From a checkpoint of a small transformer trained on Wikipedia: no biases in attention or MLP, 4252 steps.
Each number is 50 + 15 x the weight over the matrix's rms, rounded and kept within 0 to 99. Layers, rows and columns count from 0.

# up: layer 6 MLP up, 320x128, rms 0.108, rows 78-94, columns 64-127
# down: layer 6 MLP down (transposed), 320x128, rms 0.105, rows 78-93, columns 64-127
# gate: layer 6 MLP gate, 320x128, rms 0.11, rows 79-94, columns 64-127
up78:57 20 56 91 30 51 10 25 67 55 76 51 33 36 50 51 42 60 50 37 44 51 74 61 77 66 36 45 52 63 42 60 13 50 76 61 54 54 52 62 60 53 38 55 44 58 45 52 75 58 40 40 72 38 49 28 54 67 36 43 55 63 35 13
down78:43 41 41 79 46 27 57 16 47 57 51 51 76 33 37 24 42 46 77 57 63 59 30 26 55 47 25 64 50 64 62 52 37 27 56 47 14 55 59 38 30 53 59 86 74 50 56 46 37 46 40 44 33 49 37 47 58 51 49 56 38 75 64 38
gate79:58 31 28 72 53 55 53 35 46 59 75 29 42 30 47 26 62 31 35 54 51 56 42 43 55 73 45 20 54 77 40 26 28 28 74 77 42 52 34 53 66 45 59 57 38 07 64 39 65 50 64 69 37 68 44 41 40 41 35 72 59 37 49 30
up79:60 72 65 25 38 51 41 08 36 57 32 54 53 66 55 66 49 39 36 55 61 37 80 66 38 04 95 57 91 59 33 40 68 63 51 30 59 40 64 40 73 50 37 67 57 56 37 58 68 49 33 52 51 52 51 42 79 37 48 41 35 55 57 51
down79:63 68 47 60 34 61 36 57 94 54 36 44 25 46 72 52 50 60 61 47 46 52 40 40 69 24 83 54 55 53 68 19 26 72 45 30 47 48 43 38 54 70 35 66 51 36 51 60 49 43 47 39 49 31 58 61 74 44 31 35 35 08 49 59
gate80:26 57 58 77 53 43 59 39 64 82 36 54 46 25 54 60 28 42 48 62 47 54 50 20 55 43 35 47 79 52 26 30 64 22 53 70 62 34 42 02 69 55 58 68 54 59 66 63 36 43 35 33 63 55 38 41 68 72 50 45 60 71 51 50
up80:48 49 49 46 36 78 34 53 43 59 85 40 39 55 50 53 91 39 46 49 54 53 74 53 43 44 49 38 44 42 39 53 13 47 47 76 27 57 45 72 21 23 35 62 35 59 44 75 64 41 58 49 49 73 34 55 38 24 32 59 68 43 35 41
down80:53 42 51 47 64 28 52 47 79 42 35 47 39 32 59 15 50 59 64 38 32 75 37 57 37 58 53 77 63 61 40 37 37 37 68 44 46 52 21 55 66 32 47 60 60 40 44 58 45 48 35 61 55 46 80 66 39 48 55 60 52 48 46 52
gate81:43 29 48 40 25 60 67 74 48 66 54 59 66 37 67 15 52 61 44 63 75 69 51 66 45 55 49 48 57 61 57 28 62 32 47 61 63 45 71 23 66 38 58 63 60 44 33 46 75 35 69 32 24 56 69 55 37 57 48 89 26 31 64 53
up81:48 56 48 45 43 53 41 30 56 50 78 57 40 41 68 20 78 43 50 39 48 54 54 41 56 48 37 53 56 22 43 30 74 41 48 39 54 64 11 64 33 51 29 44 35 67 63 70 44 65 59 29 65 41 46 42 52 59 63 28 39 47 40 18
down81:47 47 56 37 29 28 65 67 21 63 54 51 40 43 74 36 30 34 23 53 63 49 42 57 27 21 68 42 31 43 66 45 52 47 20 41 55 41 67 44 66 53 30 39 55 39 21 45 47 43 52 34 24 47 56 54 51 40 45 35 62 44 26 68
gate82:54 35 51 35 27 66 67 39 51 75 58 38 65 66 37 42 44 45 27 44 54 45 64 51 45 64 42 68 77 55 30 74 40 58 58 63 76 59 69 42 19 19 65 53 21 43 56 43 63 47 66 76 64 53 60 71 51 42 45 30 50 64 30 61
up82:66 55 48 43 60 66 58 60 13 60 84 46 67 41 56 84 43 50 27 64 57 51 88 45 45 48 58 57 44 83 39 55 54 40 44 44 31 17 56 43 52 30 42 55 50 56 55 44 74 67 45 44 78 72 58 46 71 36 51 51 44 64 53 63
down82:49 52 34 29 54 27 43 65 39 59 41 44 57 64 47 49 18 73 50 82 68 51 09 59 64 46 85 49 57 40 41 43 77 32 61 50 62 71 54 36 68 47 63 57 29 64 53 44 47 57 48 62 60 30 63 60 66 63 64 72 60 40 48 52
gate83:41 49 66 33 59 37 71 43 51 39 65 44 38 40 66 31 51 32 61 59 61 70 59 84 49 34 56 40 49 45 44 40 56 55 82 38 39 69 76 47 38 47 43 88 55 43 48 47 52 62 41 47 37 69 64 45 68 37 28 61 08 16 51 29
up83:20 47 58 42 38 28 68 64 53 54 79 51 54 53 68 52 50 41 60 79 68 55 57 73 72 50 46 53 46 62 43 34 46 32 57 57 49 60 56 50 34 57 36 48 62 48 53 61 54 60 44 61 33 52 79 67 67 70 08 47 58 28 51 69
down83:42 58 63 47 52 54 42 45 49 63 46 45 48 51 43 57 64 43 43 37 55 42 50 39 34 25 36 72 37 32 44 52 57 42 78 49 46 48 49 54 22 48 57 71 43 58 34 50 51 57 45 79 67 34 50 62 61 64 42 65 41 48 46 44
gate84:34 46 43 49 32 84 65 72 54 45 47 49 69 73 30 26 33 71 47 60 46 30 71 61 54 56 50 52 55 62 44 38 54 82 45 61 32 38 35 63 75 33 77 50 52 36 45 43 62 27 38 27 44 54 57 52 63 51 51 56 68 46 41 46
up84:36 46 54 33 63 62 60 50 66 46 62 84 71 54 37 44 45 38 59 44 68 66 16 58 63 32 93 68 37 78 43 68 74 45 68 73 41 53 31 41 64 25 68 31 40 39 60 34 67 28 41 66 55 55 47 38 48 35 65 55 53 62 14 54
down84:55 56 75 66 35 73 75 27 56 44 32 66 44 56 52 54 52 34 47 45 10 49 81 50 34 59 51 62 52 54 58 56 45 78 42 46 34 79 36 59 52 63 47 18 57 48 42 59 53 33 67 56 59 70 54 43 34 70 51 67 20 83 62 73
gate85:51 43 47 69 65 40 24 33 43 74 55 41 66 24 55 52 56 23 64 27 58 41 52 55 46 62 53 47 64 80 51 38 30 69 31 45 42 63 31 53 44 46 72 48 72 22 40 44 76 43 46 56 68 27 52 27 72 18 58 56 36 56 64 33
up85:29 84 49 66 42 62 45 47 36 60 53 62 36 70 54 54 48 50 71 36 54 59 47 66 41 46 60 66 33 45 76 18 60 50 34 56 58 55 25 44 24 65 26 49 44 64 44 36 63 60 31 48 55 63 68 33 30 57 46 63 32 35 60 69
down85:61 42 41 30 68 54 63 46 47 58 20 25 22 56 34 43 69 70 45 66 40 40 43 32 34 69 42 61 52 58 75 85 39 65 76 59 45 27 54 64 50 62 58 63 67 75 55 51 36 44 56 33 44 42 43 73 60 60 34 35 45 42 56 50
gate86:27 53 55 35 57 37 48 46 41 52 42 37 29 40 53 56 38 49 65 33 55 39 41 53 32 39 44 67 80 66 75 37 39 46 69 53 39 48 48 66 39 43 44 42 37 49 57 21 59 47 58 40 46 54 28 71 60 48 46 39 54 20 57 69
up86:58 72 29 52 34 41 54 41 28 18 35 48 26 59 43 70 20 74 66 38 46 71 74 64 27 44 46 61 70 41 60 64 48 61 48 25 52 77 30 58 16 36 44 28 34 58 47 56 58 41 61 73 40 75 75 72 52 35 12 54 48 59 66 55
down86:23 46 55 53 44 61 48 59 69 41 39 57 65 48 35 35 52 74 39 35 44 71 79 54 46 42 46 28 35 57 62 65 45 43 39 40 40 54 54 57 55 40 64 43 39 68 42 42 51 30 46 66 34 22 42 27 67 25 35 49 37 69 50 54
gate87:51 68 51 55 68 48 39 32 32 52 39 68 52 17 87 57 43 46 47 62 46 59 24 51 56 46 35 54 37 61 31 36 31 37 52 80 45 47 70 65 50 56 47 48 51 52 31 55 57 44 44 41 47 66 17 43 52 47 46 52 47 51 66 72
up87:68 34 48 62 29 68 59 66 56 49 44 48 53 67 67 52 42 57 66 62 39 14 23 83 75 38 18 63 61 34 45 78 50 47 59 59 62 58 50 47 62 73 28 49 65 59 51 46 70 43 50 28 45 47 48 58 23 68 53 56 44 55 66 53
down87:48 32 38 45 74 07 62 67 52 54 40 66 30 50 55 67 41 47 46 41 39 45 41 49 62 52 18 54 50 36 55 34 64 63 48 58 78 25 51 71 45 61 43 33 64 42 62 65 57 52 59 46 47 61 59 34 61 40 57 39 34 63 91 41
gate88:53 76 69 38 68 62 53 42 63 17 37 56 71 59 57 49 86 56 25 29 65 52 41 25 41 34 44 53 49 56 64 53 71 49 58 45 40 51 54 40 37 59 48 66 66 35 69 50 65 41 38 53 44 47 35 53 69 41 56 68 53 31 67 34
up88:30 40 71 29 46 57 44 41 58 74 63 51 29 53 71 77 36 60 39 43 26 65 53 42 59 59 77 49 35 49 44 34 34 47 23 38 33 39 37 42 41 45 71 72 22 57 63 27 58 44 24 63 21 18 38 56 38 46 59 62 75 54 40 75
down88:51 50 47 57 55 38 68 47 49 36 45 46 44 45 50 35 68 58 59 24 65 47 40 32 59 51 51 55 45 35 37 80 54 45 39 62 44 78 37 12 56 53 46 46 27 38 37 52 51 07 76 34 72 57 62 34 39 46 31 18 34 70 59 41
gate89:39 77 36 37 28 53 70 43 54 72 46 40 30 63 53 66 62 50 48 37 56 09 73 62 53 75 43 69 71 61 52 63 65 39 64 58 51 38 44 65 28 50 21 70 44 73 36 69 83 62 47 56 28 52 68 38 33 48 35 43 69 55 50 44
up89:57 42 76 45 23 47 51 54 68 88 42 59 35 58 44 30 73 31 45 67 69 23 30 37 24 52 43 38 29 41 46 27 39 68 70 46 62 72 34 41 63 58 40 56 50 29 51 31 45 82 34 34 65 65 77 49 61 51 55 85 33 41 98 37
down89:27 86 49 70 32 30 40 28 55 55 42 30 36 47 38 71 76 54 64 62 48 65 33 62 28 38 33 79 46 47 19 56 46 44 61 28 37 39 43 49 51 70 54 49 50 46 64 29 35 43 50 39 81 78 49 43 35 64 45 72 59 16 57 61
gate90:47 40 42 77 52 36 63 41 51 71 63 64 24 68 55 20 45 55 65 49 57 57 38 65 34 49 39 32 50 60 17 43 35 19 70 36 42 48 40 53 63 48 64 55 23 46 25 31 48 63 38 54 24 40 50 49 11 54 52 50 46 66 37 56
up90:51 42 42 69 61 41 55 52 46 55 56 42 69 51 31 22 62 31 33 27 45 45 63 77 24 38 39 54 60 67 25 50 58 53 59 67 65 57 56 23 31 52 46 22 19 54 40 41 64 36 62 66 71 29 51 36 39 65 46 64 34 58 39 30
down90:72 27 26 67 46 43 40 71 68 53 43 73 52 25 40 66 55 40 71 37 61 66 67 33 50 51 50 52 58 62 48 36 70 42 35 56 74 46 51 40 83 49 32 37 29 51 52 53 21 53 48 47 37 68 41 63 29 77 62 39 41 44 44 80
gate91:63 52 45 50 61 66 39 43 47 09 27 50 46 55 63 54 53 53 56 33 53 52 46 53 23 71 53 61 46 46 32 46 56 45 35 55 66 33 43 62 38 16 70 43 75 56 57 76 48 55 22 52 43 45 66 60 34 50 33 37 45 56 63 67
up91:70 46 22 50 37 41 54 68 43 60 51 48 50 62 48 34 38 38 48 60 69 53 52 42 72 47 43 32 67 76 47 25 63 40 30 67 40 43 48 74 53 47 59 59 64 82 54 51 73 50 31 57 24 62 58 80 30 47 52 46 46 57 37 67
down91:41 51 60 45 61 46 68 52 56 73 68 38 42 77 72 42 52 52 48 41 47 37 36 32 68 38 59 51 49 59 37 73 78 52 49 66 67 66 42 48 38 28 39 70 53 34 24 55 26 63 16 62 27 48 31 39 60 35 54 63 57 60 67 40
gate92:45 39 69 63 54 65 36 27 48 61 57 61 56 74 48 58 59 59 41 54 59 60 46 30 46 58 29 42 74 68 36 41 46 27 39 43 56 29 67 29 18 53 38 71 53 47 12 47 48 22 52 67 39 43 48 37 60 69 22 51 62 33 55 70
up92:54 46 52 20 70 37 59 40 34 44 66 73 52 73 50 32 61 69 40 77 59 67 46 63 64 52 84 61 39 71 48 61 09 64 68 57 30 54 74 35 43 44 72 60 45 36 70 53 39 41 29 52 81 59 75 58 48 51 69 55 12 49 39 47
down92:71 52 68 56 40 63 64 61 78 55 48 38 27 44 66 32 54 26 63 24 28 65 23 43 46 35 92 42 45 41 44 68 32 30 52 31 16 87 58 37 71 48 48 55 39 57 53 48 60 43 42 37 75 67 66 46 59 36 38 56 76 42 62 48
gate93:48 50 66 59 16 45 41 46 52 56 62 69 44 58 49 43 87 45 35 34 64 42 33 60 34 56 58 56 56 65 45 42 46 40 35 68 57 57 58 38 49 59 58 62 52 59 32 55 70 61 45 36 66 31 79 51 47 50 47 41 55 71 69 62
up93:31 48 42 50 57 42 47 50 34 45 45 31 45 32 18 49 49 60 51 49 57 27 61 51 42 65 44 69 25 52 41 66 79 43 53 21 57 43 63 74 63 64 33 38 42 31 54 36 40 48 81 51 47 27 49 30 40 48 32 36 54 31 24 57
down93:22 51 45 74 54 44 68 27 68 55 47 42 49 23 38 21 53 49 55 53 28 35 56 40 39 83 30 63 43 43 72 56 39 47 44 63 18 72 78 33 43 54 30 58 50 58 59 45 47 74 49 46 46 38 55 72 48 67 48 54 71 49 83 60
gate94:47 67 63 32 50 66 37 55 58 30 33 53 57 50 47 38 54 12 41 62 44 55 57 65 70 50 37 48 32 50 45 59 22 39 58 72 59 43 33 33 30 71 37 68 46 23 23 51 43 15 43 64 49 51 82 39 40 58 57 56 38 52 64 41
up94:57 57 31 43 38 56 48 18 79 46 81 59 60 19 43 44 49 44 50 45 55 51 51 67 62 52 88 51 74 44 48 52 58 60 51 48 35 66 67 34 39 50 65 67 45 65 81 46 53 59 49 38 48 26 50 41 57 00 71 47 31 31 50 55